Weights of a small GPT-style language model, trained from scratch on English Wikipedia.
Size: 9 layers, 8.69M parameters.
Architecture: LayerNorm before each block, learned positions, biases, tied embeddings.
Training: a variant of Adam for these matrices, 227M tokens, 13862 steps.
Each number is 500 + 25 x the weight over its row's rms, rounded and kept within 0 to 999. Layers, rows and columns count from 0. Numbers have three digits each. The size before them is the row's rms in percent of the matrix's.

# layer 2 attention key, 256x224, rms 0.0783, rows 0-124, columns 112-223
108:490554503528518460491475461513446483467520470490519500482474498507511509509545518493503525486484489452528483472499518481502508554518508508497496468465513527483543496494518476511495507504443524484487502542518536483498496541499467503506492493500560515497517454519517536511503516483453514516537504462502524518450480469516492506513542523543
131:483462515497470505540487498500512500507510481490517480484512492514482493489494513465493548503498506502466515483489491480506498467492489513490520550506524517440527538499472469540453477496523519551537504493473478523506489511518515499525513527464496515493520521491519493498482488466549430451517492494444484488477541467459494504511512479506
118:515461546441484545557522529488531498521544514491459512504485493504482497499481500446508479509482505472491506483489524562520505450485492499468481523514458506505497524522472511532501498511497489516504490472497526482493504428495528459495508500477497498523485541488511490530496514531534455511422524518527467516533475498533483515506452494458
093:503463535464472492547480489505507503524486521504504497470532525496470516484508496508495510495510495490464495458465512466522467483486522545535507557527476500471526512510475484521472490512512525512530493514493493494508517448497510524508479430473480465524488511496555463503517457491546443490539522519463529521518513464472521545541527472501
094:474500470458491529496507521524529537565487538485493482475521491486515460469513509526478509484504492541472493482489516475520445485460507508512480523541492481511487509473516482485474456494550551511522478513499466502511483449487526521513504478519494484518485526478534465517494472474513448493532501504475494489529563499453491527533456459526
102:496485504489513480520533513484506533495478517519466475493518448533494487490465470438518464500500461521470527483529469516487518473476487493512484497527462505535479496511462515532542525504510477478490507449473491495488523468526514508517492472500465516499506554449487478525507467539534501533458526521505509503524499509533542539491498546429
114:526474509465489552522536517498518534500477536479482494506501462537509493488481477456516476503476469498512539488500520528526471449469464547484506528503465478468517484513451483532478491519476513480466488485492514511485526493549484486535502474456457486557504511487517451524486483510550476506500502500512508520519498506520504501484518493438
095:509572487482523537481510503498524465499501504485499522525539504472511519517493475551507467451530493494490477500519506532469470532507491503516482483500469443548486485473535558462517540488493468510509471484527519491501483470432515491443514468509508510476471523506488506504492484509486506516453516514521518512514445502503507491519467489492
099:486531518536505489527512528500482469483495477493486507492546491487523476524448496508511507501475527508481488444474516464507466568486487547501465495458508522526489447522511520515517507496447488498507511508505503519452539473512509511500416493445522519484521502555525496512502494501446431517477479479511512491496488498504480565563487527534
108:484490447432483553484568508481501553515485545539479486481487488520473479540459516470466498511516486504492491478515518490521487477465542501463505518518512489492455505478480495533520505510560507489510470511472506510473458486506478468524525525495485520500489532496508471541447487490497505510528479487465489501500525479493496484502502495464
108:488507503493519465468514495493490483489507513528485509515465494513543519498530462512528477488498471476550508521536495518478536518515512499487509468485505492531457481513519537484534517511483494452499508493531521451488516489484469491487481496552482517524508500497491494535483529509473559537485479509537522507501480502533506500476478520493
117:470513511487480487480465482516536510480466489512511499499547483496517499477519498508495467462483502477506506461511490496493440516511520562526498455517507467486516512499518493520529493477491516488488488478503494475491527486461496512487457443532539510491535504547542511515514474477513447526516485456499543504476494480486503552586584498510
106:464550483486522517493507481473495510506504507500503482516493499481436535509471505508494517481484540534500474498499508504488475545492533485504477491480489529481493492478501498483472506471531467491520469489490484528486489513522479475468476537540551524482498525546479508537466494496436521483543517488469488479471493488485523523507481542514
109:513518502522495481514468489505507482491517482492558489517486529501493535528513489508508538506473496478493497528472468478521537520524535482544461477480533492459509500496485513514522533513492488502485490497495494482516451542535508477470532512486535539450489488501459513561471528515452565499492490485524478515489501471466495510513560524525
137:516550474499537498459510509502469503493494518507492524526486504474511500513505488508514481526484493499524482520482497519511500530494486487501464452494479504553467463497522537452533515498482490480468504517494545473492516493483486489479490488540524482509491478521501530515505509521439553541497502518570514508512483524543498493518502527487
092:499529470498505534433513498473532525493483496536470530515452482496499465487480497461465479467496511481530499528505518568502519525500515420483523501515492510490502504492497508476528550521547467510496479510510489531541451515479511447468547572529515515477498512474438496528467516503525598482498494504484471469487513492491514466452505516475
090:498509461479495524492509517518511481466501483522467531506501499522487474496470514508482484487512518491505472461489540537493517583474553467503488476480482519521487484520564555525504467447506472485479494528520520496467496483517492470516445497492506521530492513535531532508511476518520495539530469477492502517496469491513484526527494507515
099:477540491510516457472470497524469464469479483498517491495494521515520484458543493498457506488486471517517502503531493488500516573503496475509509479490495482460536479501524481463485475494450511495466457519504525476520509511492457511476471483510492490526490511498529481464513463489508504498568526489461551510439529454488519550521541518515
110:476472473484501525490496517481543505514511505481469512503501432509543510457497495495491451520498485530514531526554476528469437442516464519488518482506531460517494504516477497501502487514509511520483523506507501507532510486483471516515533482508483477535495522505525480485523483479569461501453516497510525512492504520499531490513451452484
107:489492513546530455511470474519503463481477497519530496507511491504555522449512500516516494433472494519524519524518490498482498543508516526519539420500482525465520496492489486487493469534459504476474504514552479494521508556506505504483471481515487514514518484542493493490489512492526552488521468459510535520520491521493501518493547510521
100:463447525508442478540486489504501511536471482517497476464490517504515462431539511486499538484482519510455516507485520470506524525505556502490531536542519517470502529499490463551491498472533523502535517500507459494510467509509509544532455503511481491503498516502511491458509534496549468474529471479472515517463521497473487498487519483530
104:510523491471518491559490541500482506477476518503471536470536486464492504512477518505528495498462530504483455474481530496520462548486486533507473491482509523521504482528525509493500452486547513458519537466504479554483511458470529503535436504510519500518532464531544509510512481525465445498493511492495487469451502508495499543529475544506
092:496531512483478514526506512488474521510495528548506514523501494488489488527495549454519494476515506498477450477478517515508492541514556457542521571449462528474505463524510493519503491465507479504543467468497487547472494491487509462468478503490476510510472494555507492487515458511499520490501502499467473484494469488490499522493504526495
090:523534544523509529529475514497506490489504488488514510508509519495490538494462509541514523475493510537516486489426547508494449511474492532522467538481489515458557490474528471497474514506459526501510547528498464542491513465508515538500461473487504491522489489507502505528512483491509435498506508521495483478493499512480500515513473505506
098:493518474505538446505458441520450470492464498509559517535505526517508510523524492520526485514502498498483520481485490500481534476498466508506512462478542476529509496483504502497517552465460488530488518493491474504520506514494499493468504521478505521482483464506474521471524505470453532504523497471494495491483489512528546460498548514492
085:467516493490522443502472482493499505532549468521509471493502499488501538515526513531484474497470510460504524497533475471488498509522472497510461481504484523514486508474471541482512532529543516546545510488496486459522483483469486518514503482500517496485485498500434492502509452520427541512507505550480504514499483509507525501538469494498
113:463505496503459515444519514489499524491479509515500495507479480521458499538499525452489515528457524473516499491514498497505502515517529469477492508502555498507460499501473506518531544493515493466534486469496485543518496516510495484477514537525516536451508501497432474524503484479461577498500488499480482454435516496488521518469504544507
107:531510509495500487474490464502475467469511479513531507516490520504491517520501519527483519520506441493483486527529495479496573524517546485507513540441536495463513497495560480480498545495519488511503485498504521474487464517489453487476526527483509497470496506527450521507490517515502551487508499504509522497453508486480503502457511496515
125:487446504498467497527499490506528488508497478485512483470494489516481480475503505466478534504494516499475522493498509493501502469500507520480523564507521502440521539501466476548469481488524509543529497482481466518507495506525520502525515526465475506493508506479516483486490516482555437460518492496425483497480539481450483495500504481500
093:473521493461496516514485541465489461465467533506528496522486504502540468487491457446475488519498491501504486472522506518513547508475512470439511472502467482515529511513456503516559531534471488508474509472488522469482480530467459495472507502485475521493488531480505452490510495486560524492448501464510520508485516487545511493504472520506
127:514561487506544497473518516492472499490508510508484518526496508505511516527494500523531464509501485501521476509498511521517501529495483492518460455478475502559467455514530538448533514497478485465484502504517535491477521481487478492482502483528516491512493488512490508521508488526434556547480519511566519500513467514552491486503488527506
113:519565496510544521469508490505479484493525504487487516530512494498482498537498508519517486517505516506527474498486517525508495513504464465507460479471462489549478471498534550468526514495480475507483519527479518504486539488482492479492487498487520503519487484523488518519517497523440538539489503539552494490532472518540496491530468508475
107:483480487487504489559519530519483508494486514499460493491532439534546500474505480466542477482521457497506498499528481501492445492509478541504501509487509489548508466514482499527495471450490513483484493473503500532476508469481488531545458438506461506552529509514573475488522476528529427526461506487488524527478510521504538518509492516450
095:504553452504552474469526520490483494460487495523485517490517465495526481546462461491509456488449491537523499523523512489494513543493466560491493454464518479549477476505528517485507503526503493454487489490521475487498522506496484510497477489474536536519505502517483467516494452493451517530506494515520508490475503541523531531519474560487
098:519472487498512501488497502506446463523520510482483476508543514496517489500568473511509481529503490463494543493511459491480498472484451521508473475501488511515469502503492487492469486506474521505489499488491508452528530474504536479510476468480516471483504496470460484468509506512472477518451543544535510491569483549524532459527489515484
101:492455529510483475528513459503530500514533505515494490507489480547498481472508468439506524486475502444511529479520518544517525472477465525471526494519481505466508493506466512517495502490472490499476500439511523487489542493540534506493491473484496502543533503515530522513528527554517502527464502526501487537524470486549484507498550541453
096:475485505458487495497511483517469473521473543496506489474505479506514481475524492503478511488510476535469532478538495451520493474443498486480555453545493467492486492474500455483489455518526564485486480497494498484516494485521527493502511489520498499519479507518561510489501454493525475483500519452484517490540530497525491486506502508484
107:485432512496449505528491479505541519516481492499497480480504487506493501463505498495501519470494517492488522501508494500496493478491528544493560533524518507447518531489477471519468484504534516521522509478514456506513507496519503523519476495500477478499530520500520480477508513475575449470515493481462510527476522467465525510482535470505
103:519551498512548512463502515486457457474497521509488531533497490484511493511499491513513472501500495522504496507509499530509500540511497492503481455467467489560457464510533540467547527508465479478468505519510528475483509509488481502466469497508523513504493492516481526524498508516443552534489496500563513503506460528534493495511477523489
091:456514451491516516493474502494547510495485508510473510480462498499493530531495539479502487529476496539506468486496523518535477467541529470497459481529488473518513513504468520487500529504556522530513486579489511516549470467481459487543523531487470480524474547501485475478461498491509466486508508525505533526435506493514538538501458481466
102:495509462500517459484511533495481504496460499537495513491481491501524471546475484467501470523464514552492503541521488493523513498491536504465505500513522496529460480505465492516533526530531490484504540517491498501534478483513483488543545529466492495499498525489451466514455468481478548509490484484519492474474541521502486500487480511481
095:514510510454491506514476505510487490481504508499510511532525480480525447459572538531529442486482467486493506535517499534474512508501481507526500521509459465498527526489537490503512484501532508503484502468518499470499475476462500502540532488511469452525485499468507483492534506527563513502475485509537477494525495515514491479468453479491
118:498513494526534472491529482506508525513532459507514493476469525547487477506477507493510516528481516499505494518480557524500562527489502460455497480505486555486497507492492533487498546525512481498518526526521528481499472525512491501510519583495494502495488513482463545512473560536475580494516449518508492507503479484503461475444479528496
101:470520493549519436467507492510490476505529496498482484503522468500524489520521455451492501516441515441498517508534482476489500523507499515464526430490547510518478479516476518489536505512490500447512478480503507484486507535512482484497494507508550536483509494527497503490467507493481509511503501477522492468461512524508504500508510518505
106:520510484500499539500479470516477461456486502517494511499517529476479504518502535531505486463542476518516471503516496486505512526521540472537489536451465520475521515520536501493483493480448481518492460529489543513492476495461494508432477483498511506478481497521496518482528459477517480493530540521475502526538511514481543507507469498508
094:492489473537483549426482522491532517496481516505495482479521468497509502477528460531498507509520468499496489544529470499483496442524471511498513536517511461497496481505496506479502483501504490525496485502519539484498495534465521486471515455557493511504481499495509518503510511478558532458478495508494533483514502558478489509500477462518
082:477473531533484454549505483504533511545502502502519510488536515508491502501493531499520509501496517481467480489460477479496486475512558497536478525477493524475478535521487533511505484496523519492525540484473460543437507465506509535501431462541481506506502469488557505480515516541503463489531490511488473500516467489483513552544496466511
102:494499533520545485509501486517490484500498470479497503490516474541519501472477501475534530466473488486531488473499496510519450502505442514489512476526495478495541488487502491497457444494438532484458495510504515493501546519516495550540487450479530512545537492485549495504525493527502448529508511517511513535474511483509500526504560520467
092:473457507489471520528496494513557540537469520513502475511527484511525491461497506467470496461510489489467513502514491507486457518502512537501523509539495487478509500498482504541519495514508510518501478480487501494483496495487506522501500470508451480510528514505549488477514509512557459509497486497483515528524522466494488515505557444473
112:496478485492498502524507519534535474531459515516455503492539486477527510462496505499510498476537493495482550513527446487487442527510532505511525453521512490524486489503507515495517449454543515430497478467503501533482500482501504520520470427527498510475516513530541521492514444515545438496442509504496505493559516520467513460527522517443
092:493545465484506562490551493495503511494504534519494514534495476525500440510510527529508455498520479525489503496538521527476521502478513456505479492490487489525481489513534492511519554505538466506487478508513534509521437489481507444494513550488520501521486520513478510509447501509504543508500457462529496470516475523517501509508439497505
093:463495515449482504519482488490537483495501544564492498511525510465486518474505566547495480511491483552492481459451508503519489477492523481531493516554474466496518544512514469532480509457502508529507469505506432515496498464461510499456491474497470504534500509502521456512523470476507472497487529518483511491487514485482534521494509506472
111:492496482550478457448505460503493493510539508499516492500471513537467530535486505486462527548497513480506516516495538472482560462487536462465511519502545506494452499508490510497515588501548494508522511523471521541485485520522474493500532561512494500497474505481463495491464563479476580493534495512494475502487508474506514487467484487508
099:509532537516514460483502487500497513454525488498520506519476532481474528536494493527526505539503515454514477484481527508486545520494498499506505502454514517512481493502546551466494515468459475488508519490503502466473511539502504465466446524502528523495496460536497534502505549514424541506538488512522497496487463467522474495510517535533
093:521464503496484473509480495504540483527480495531490512488544485493505528484467510516494481466537496462506502494516469468512449491521556548518486476468500497469510524498500517499499419489531521451493480536479485519486531469495479524532416458531483512500527493519511482527525481519548434516515535526518517512524511515462524512562498470496
100:504498481494530511511474520501511476495492498514498499493488485479533463436540485504467462468502463525501492524530508526479539496473470512496520485550454460518547514504501498483487491516467516542485505517564528467503487490445491534488536516500456465515468526437504505468510499505581506496486500491501560538551510513511488484462474450516
088:509515484506463532517523517520516522475501527479495478470459522515480511524512489445507543487538488478510458529476515519533529487515561460491524497512475499497533499513473482535509486518477500457505461504513518542516463524521501494502550476506503540471471508477471486531464488489545518457524513467490479507490533496490490493450512539496
092:505501451478529465502499495526472497484487525495537493508489506492521468506543511553506454541480493524500508501531509489469500478491467531492504469487534495554533467504476505474482521505483501563501495510545498477538488508472495475491517525444464502476461485489484462475516492461475519500504506498493508501503504541515532455444474491519
104:477503537476495546475511486500496497517501527489466506482527468511484471486491516507491508508492519483530511434475530505496421519469462518496512486491490516490484494498538496507503483482471532482472497507473474490464562479497489473521439465512548513530525485515561525507494510466493427521532485481490512506477492493543510525582534497482
099:486499533470543512518512537500485486466447489501460516491530496493499492472468477493556479456491499502504502496517446504497465524501478553461541498531515468547513484504505509510518447503512495466463533475487503513494531475492499520512443454522523519529542493500546528523514489509527456500429510450538517491475517516544497499550484508512
105:511494510547489496502494479518493472496522473519535480474482537531532454458527513478523518486466456501508519497483529522539534508479499484496545462527480496447517506504489450505499515527446517475457477532535510501528491545556507515522510479482515503535521496485539498507459525491526526488506466475525527538503506483519462499472564533509
098:522485510527506463479470474530493503446479528509530499514521523532525500493536505520530487497485486499528525487472519514456519526487508550498525455494498500490497496522517502505512555500455493441488498514486502484484527518503481488482452479517506544519514495519500509507496556446504543525551474481507536511515485489497506503516528542494
095:465515510494515450508486507517473494525469463517464501481540513543502521489482543514518511497489474469463533481494463454490440575526501530467548507504540539476497474494519495489511511459506519493510498490513473514497534490501493489535459479512527493493530467535511529471503497522462493489488505482489506499450452469528490515511557523491
086:501500520501489537518507484484539489531522481472500506491492495504451499494495514494457552507521526497451507483471502477483471485505500482488513487500496500460521511495480477502467476541497497539497502544485509528498488508548501506504500495495490444481475482499519531490520477492532471455489508503499479484504478472498472494503523431533
102:533494528480487494478542494507539519470534508518460515461527492495474518480529501502497471511495505510470525487496527571514484449468496496481493499459494485502511532496557468491513533473498528526475491483518506459509523501468526521525517472485503528507473462479493520518513547484520543487487489511509522463516513503471486520521457480475
101:519515482549511501474488498484487486496505491526547484516475496524478492479562481446477493506502510569472526506531490493521562516535466493514493514516478483470490505495448497496498527572442551504494516519512541496523482514516498467465530520484472490488486529479471486469481490498528535461512525485493496486494522507531514477494518535531
101:501505506500476535521516515512515508489468495468491516512513493476533505503500504479495509469513495511484518486490477463464449497496462559494475499534543504496502471502491460526486479497481482482516503516490525528472481480525571550468470489502499479539513488504519454498512473523509423486505497466475538511517536502489509481540522494479
081:483513516537490513490512544479462508455500515449485505534490540499478536525475557507471509457512487497466493495491499478493496539507491481508505528498518542507472446487475483499497530499473505501548503519472485518523459508507478508500478503526563488496525465519508467484475533489497491516474488493535521523453525519501529520466525494464
099:507510518515523476505517480498508513501502459529500523476536520522456504522507531493527461545440486484444538465499524475500509518540507508523470459445493475503526503482536493490471485497565490452492473501478479516493530501460486512536467516492466538492476505538448540519491493507488482486505493494486479488487460537524517542509471497502
099:525537455496489499451462486474516445492469442523518498503459500491470482518501501532485485529478469501495476519475511511525488510527511471503503498510537474468532511440529512459526502497484537457514446522484517530520497554489489490471479542497502505485543515486519486489482516489471537526521485510482415512500517478483504496501498548501
095:495495502508499494478491493498504538479570492479561477505485465496486477520495478496500547516501491520569486531521485515483570487503517459539491546504521517484480529505499516482500515512494495472484484499505533479523475505508477468477520524521588529478496476466510497508502511506499529501524517496482490517474508510482489492452513514539
093:486499514518524503495481555485488511450475504508464542524512528464463493513479482495450497476500506487486520468504531503486448545489513537502498483512537528500475481508522472529520489488454451505533515496504485513482511490490495490460447494499514530525513466507557476508508487472511446531483504448483506524466512530466497490495502513490
130:499543473478516521468498534499448481507466486511519486532492499460503492565504506495505501491519525521531460500520502462491509515563533485522488485528518512540453475506484482490497519493490478524519506516492480497473435461494482479509601516512531500469493508524506493496477491482452467558493482490497522521454516514494500490499531525489
094:525497486491511463495475484522482506500508532509505485474487492475565503452549470478525499496469514550524507520474527467479505490555533491500478460509460494514518512498475483535468499523485492564496542527524499481511487511515514511478534526470445493513515487497446460500511466510525508465513503527500525514519537456523542499481528540500
111:525537503466514502518465491502466501527455515530507503526497518477483520511528472550470498510496496488522487483491542475489539509519557471547486467519486483519440514481504521477540489533532492475492512533482445516477475491511461465533482496524477475515500524523524536498485528504454512529518494469540484486467486481537519474529518521512
109:492469546545506539548506523498506535488482503461480490480542508489474510464437521475489484501511539457456542476525468503473501527518475529525420488515513505489482506519491485533482483532529513484486496519496488502489510475528493513524475479495514522488491510540500496517493495490523424513489502476476513500481485533491512501554540505488
086:528523502513497483493556529509517489458508508521464492481577500502504537525506512510494476461527484442464524452538470480528472563460479540494497513490510471527504490522526488530514524482558519502478483482479497464524539493455492492508480491541502490506512471514488513461487548482497491520473497508501515475507479514499474519526442477474
102:505493516452519525559503494487497506515459526532453494506549506514471492488492507551458478512506485436479501495485544539519462491443532505493528472482453468490503511492535486502527466494515497429501485506486439514471534480493489499545457475518488507514501516545550525523496534541510489519514504477527474463514491507504481499557493507540
118:508501513476509484495477494496494480507501493507508488453493510481479531493513496530523490530476512481501479499490508502506531478534522490515486419467487486489484545503520502513485486520524525519482506500489499443506496516497474483520497467471514520480492509521484535516513536497462555516505491541510488507451494506487502540513491489477
107:483494499510527513478486480501473500516502521496494498517524484508497487485518538517495452526457509518486498490483524468482513514558544485532479455509477502478447570493523487513506486550513481498471480501462510512470499493511493491533491530468505502457455512539498516543515488472496530490519448516481502495480513494449467546534560533482
099:494509481537545543506484539480521490508482530506478497547478538500457453492490491478429521463539501526498492485515483534501537529454480477511530567540497498496491491512471533477540537512457523499520505489515486503510483515530451459483533525507482465517499511471525497496476467499522500509501538500499496501469504486525494468489493507557
107:503456483487485530550494448504535488568541436498559451483505529512480483502501485488498515538483512489506511542507465536523508432486479512471489492512523472503468510459449518466479498517502503529466506514529498475499522513521553490513499473498475499529502537499525498484473537540482495519472510479505480492482469536510488466522468447528
094:475504517474466507506505496498501520482535505462502511502524451446536542503496516557518501481500482493500485472470481509476460483479474507521509489497512476506539506496518509552469479454505484515511498491486506494508511474463523550510515466510559509504496457511507475498533501472533464526512466493494541514522525516445547552529505491469
094:503519543495471528503514525508523499505499488516514465515479520528453525507522461524524545499525459497529442496520522515523499518464519487494532501464465504489479489479522508505451519487517513455509490496494523511516482523488466471492503524523524506511468551502528499527454510507459538508537489517516466511510476515527523521503513459557
098:480537508449480508531466489514470491525450506474490490500463499450500511465502502553483522501473497502507484509460493519482482480477496492497488470523533493486508521490504516471507492502470489493535490515466532526483472477531498514490492473477565514512495523537556515529508484507492442521536478484474490541485512492464548541531522516466
091:483475518504498480528454458486485523499517478554494496487475489499517442497496535487531479544415477513507525493519483488460527470559525499530514513497500505479531571463476507529465477540483523515496532535513508509492502493476488530472515507512510532459471483525490479503525477499529480484483494477462511527529474510471525560504503517531
113:493521511494516477441479498504482497493510507501523493495498488468505521517517529494509480510468509512501500511490529466503508503566541488514486482519511493491461553524536495524486536504492495534476480499491504473502489488482500478508553512479515528456492495519473494518511489455482542534515455516482515496464509500459491521485535526475
104:499537476438488476511469492500476463467478467531495503494566473512488474523484521551538480479499493497482486511474531513513482511492501473456505470471498509505501488509559483469517488476507465474529496472456528514507477518500530510521470501505565551497499510536536519492495521505444515543491462499448498515476481482453499506482447512448
088:514528487531488477493513426463543488492526475538512496472524492515513483504472541512538509536482459520471470521509532481512499473506546488466559511466475498499535498458510479485497488484533486506503488493489472493522540557507493504543453505471512557524505532497503506518492538502487519481488443526491472474455527437478463521472492490499
087:522538485525474519470535488509453486467512523466496530542503481522537476496516523483446521500485501534488515520498481455510540467486496476501477541499491513490438485518477519455509510527491499476491477491486515535477487514531483500514536521499483486451468514534469527495493505482532548487495482500504533476556522515524470473456540520488
103:514520481461516536485487539515461485518442508473495503536483493448527514527527496497476521467520502504489444516510498446472493518527493492530489488537517511546454452510465509483529498506481511498528529545495488506459445469509505509495549534513535484512510505504523470500498530501464437543476489481537513545455522502506527463493513515496
111:505464527507521479490482488494479493523516505525528474464464522500483529511527496523530465529483500482514485517511519470489545514540514504512484435478501517500455526492493492507480489548518509522479499531512487481500509511511488462528475504468516515475481518532487544518506526476481555520488496518541482533465471522501480542495528524475
093:524514461488508476472527497493538466485490509498500516511564492469538518482502472530497500485550520495552475518493550531481494528504546521503526452482476493529520474508539503517549501465503481489493503484507506492530519545524523499499488492479503522544521505475494522492490527471496506496480492528518446474484527492472511464463463550475
077:532540509537514553478484477475545507437503509511507481497562520475490545503479493498494494525516511519465522475515500471491492525505429528533509490513469497487504478505508474498475519508483551526514518486502513471527525493515493446514460478480534500520510470487520484470515524480495491536499491467503506504474501477454547485535510514515
105:523569473550482487441471448513501461487482466507539482509516485514479490517485533493461524486477497533454511505517524518495533526545510448486486499467479499484500467473468483505507528543498494453541475509480527547552477542525496498473505512479482496509492521498481466452456473506469520478507483513461471507449502477519529496513474541507
097:496532476557447493445537491506549480507546489504482499486496457516560513494526484466533505480515503509487469503518485503540486441485454542478486499490501491505513484520497472544486506471519508513493518458528515459529521530480510534487529493516483476510471494469465478489516481499535557481481512521515525493525529506526468488478473433490
089:487486520488470515508524481495490530484526482468481517516483544508504479542472558470523516516478478474448535484485460552542513466486510446510499573502493502491516500513491518484510516495531519467491508487477474518503472486449493534519492496517524456479504511491523495474486546559529509513491495509473490487505530497556452510492472481492
102:497515548510492443525465495503473482455461528501488490505518509450498540480524549509501496505462493518473527460490528507496470524517545512512520493503493480489512510483518469552483500491455494504529496507470498518516475483518512516455484470465514532484521472495525448491533464480509465498471474462473546483478540457488527551533517520448
105:494483456439527483505467478479486503544500518482507481516510495481518477465498483533473488520505481502538482522470510470467479490492515486544515502518487481526499523477485512475535467507499485496488520535484466495446492501535508511523467505488492469555492514482543500494509530503497471495489512468550487515496513466499481481537512533517
089:499517472512459462444520516484507495503531462519484523463508457526509521536502505507542491517515518478484495501518528493503463512539523491472479499421484476506500494489516474555504514440537474503489502502513492499520506557497551548504492485524507516492531480504493534481499515483467559476470474497475535498471485502465442490503437493473
090:504513496476512448527447459519506502463501470490481525492550465479565458467482519496555526514467494522548505509483490467460497466521520515495500492528518475518530513534542511484514481485513466530523527481478498487500515498490538534471492522501510545499519474491485481488529494489511474476480464497447487489487527459471508508480481556452
080:515485496499527495491508547502495505456473479445537524534506501504535469512489471507514516498489476535573512484509488459497555519513498506510481544516499538492489491496545529495503487536495481475503504479476521520505493481493444485497509560513485485476486502489491463479481489473512509502486536529468464531528497511518491503426555459509
096:507513506531495501474517519474502480447487496490522481504543477498460505516503505493498515487564511525479510517519496513495520540520475497468498540495492522488462485499453478513483526554473512479509510477466540493528441542511466481458528511516509506459530480486533448456485569480473542486492488461465507519504528522488506455494486518515
086:508541502574498478463477450479493510501569460520506505496476500549503489513491520456542514544413483538461511523496494464494535451561498473512489536468469511481529513477480497495488484512497487493485522506500514498480509517492461538508478513495496492484488542490458495522495489525525529491504482529487493476488497498546473536468491485497
098:515486475522532452488504439511479522516550477537485502491533522531498456512503503475500483538446478517521525487512545472477554490485513500522490498483489500511486520504504499488526487492516472509469509539535482481510546505464532532508462486488481533516482479504459522480506524489524553475477502497534497482501477512506516513471495544485
107:484489500538503442470495439471530496519568489527512505472497488530489500519497502521522464536472501500495504507491499482517538481527530479482503504459481501479494553496527490524488479473533480533472488498514502466529543524501487499528463469496501529475460493507466527530519483476508596487512467557497483476494505483444435552501498480470
093:516497458536488506474488456484495498517498490558441502483512498524467444488491525509463462524430490504479524551487493487549490479528482468484514544472503491482490534470465467476480486500484518489482486543486518486533494526478489511519509516472466477462477536525468502491456526484519548515527484484494509518510504491524520525509507502501
104:513519512505526525509485504518511478512451497500521460548489505489433507503503497475423516490512500499478532493505467525485508501504480479530511529530520455503490487479469509458484543525467541493528480519500497544495489496520449464486531501475469494499527546488548500494455474505499445499530528429492484498488487500546531488533506498539
098:466548504451488524493483530484493479472484530515489523497502466485553492502538487515536515477536476522497421491487483483507470481448478526493523470520520535503543510542541504515530502489477512488526548478483544479502493474482545512484485487524559512512450506495530484521537503530494511505488456513478529500501535522469479486489494526476
097:509506497484493516488507506507462476501426493473450520529512493482521513488507521490471502475500504509456515527479493475466446489527496516470495512513530494476500467467508488490489477501478507476537491522466535557471466528534539531508480538503480482505538521533531477495471498510507431481496470444468508510515535479459533473533523513456
095:463452541523487521476497482488517476515496444484508502468473463480463514477497496532452484504495531496509516481511496537516516501528529509513498500503526513495492498484496514528495489525482522448488473513492477514529493539525486499539480484492524513484515520512535502541494459487502456518500516485487482538492517503438457512519495453538
087:512497488573487474492516465491559531483543483521504470478500519544500508500504480444484494509470468531479551468532487508504526491494464528502486521490481472491533505500479484550457512492512499531489500509547512487536545494471498505485532490495448513518495473456456468482502502488532537479499531489516494482526472515515503508498483496530
097:494563520480503467499438477463474528485475507559473532487465493498524496523477548477553509501467499489462485502504486485510511508518538486517536540481486506490559496501469474471492534483492507512531512502488503478495448504477498495513489514519507474491514472490478525492514513530484531451526456485472523501458528436523505495463505504488
090:496511488516486480529484478494498476532511446571530492497489528548505474532535525465574485542446506497514462489521497502528505518498527496496495476507494508500522499449476506486532515498533491471495520510504515524487512502480536532477449497546506514514490516514445508467491515547448477483470512529490466493461467517509528525477457520518
098:533509527492544484545448506497479517493498493515481543537513488500526492478527466458521519512441510561555503513495509442463503474536494517528469506525477464520492524512526514476486463519486471528501526501526495487475495474477505512466510509510458491494508514507450496508510445485518469473522514501478495477544494487521536489505507531501
115:505544496465504512476474512523455485518460521484503492532479485463538512553498509500492509484505517513497453498500486453482513529553535474525480466543524509540454467474488497490520518506490486522519517517484483491467444470501507499512579513492529481483498514518497486512496486479467478552503474508521499546469525517502530480501526510468
095:499530516484508506479480563492488492493482501503505523484473494446542534540480483480537536499493508460514463498521481459490496523524502484496475464503511542547502456529496523486511503480515476534504502513485509456470469500486474495489529491501534511491512499495463494510526498482458477550474491513494508516463497531527522492461466522472
109:490491491483503496493490517512482489519498546477509483495458496471483509499497502532492525519516494457489475509475481478519492516506477471491509465480502531513471503470472501491523474514518527504497498524460506491484475517520484509551466500479557472491489515556537549499510538500501510530507516519541488528475513509525482505515508472469
104:466498487480516508522481465487502509513514510485486496507535479489544501488474551508483501477492470521483531506494503514492456491482484532521514506520529468496557506521489496522483497459479486534520498513502509508521516473499542560475503442482493535521493491487531460488524460481521418503489477462476513517507504490472541501525502488506
103:472540501439489486529463520513503501476489538501489512486514499476555498505472538551520474472494482493483493450452499490506429503476498508483533485516486480502555495537536499519491458465522480516522507456471489504498505458497537536488487462515530528505484476516519493508523487481501457533501471490458533493541481485476476542532501492458
092:478465515497504529533529511490499546487530534501483513485466467467554518473518535480517516516498507476487472497523460494490466474515495535508459508514500504495524548545490478521476475516518535509481503491473495464473502469467479492507511495487531481469471462487508497550533497526523445490524494477476549503567516499485471517496503469494
098:509486512504518533460486502493462514491471488503506494547494503502526497523520523464505485508461515533512509515503496464472495487564550495530478515529511491494470522511461478483495524545471510518496496512518492503470473456500490490499586533491486517471488503500497461517500506498495486503500452473485540503464519497456498488511539547500
116:493470490517527469482491452485509529524532503517509479474504506518479496478503498541511449540464481502492493501487511470525534499527523470525504457495480516500477565478549505502514449526525488511470510486474518476498539516511476491501422507484499499477445518513478519525531503501522582496518474547518473503513496489495441537516515490476
119:513539477474508545483502533507446481503449495496506489554498501491508497564502515480473495461521504521504473514511489463484504514529510500533491503535518502510464433505456495466502537497482505507529491518494492501493457455490516496484604512509514490484514514518517483497468492493469446542497482471506522528467505510509508462489525524511
076:480530519501518495498507539516490515483493513455534525487457501453506525508506556508537501487491519495505468501481506477515502567550518466508492526500532542507448485477529507508486525521497485443503477482461524507516456502498479498494487530494580509482487460519482462535511466531441505518500489512462507488480536484506511514473528527495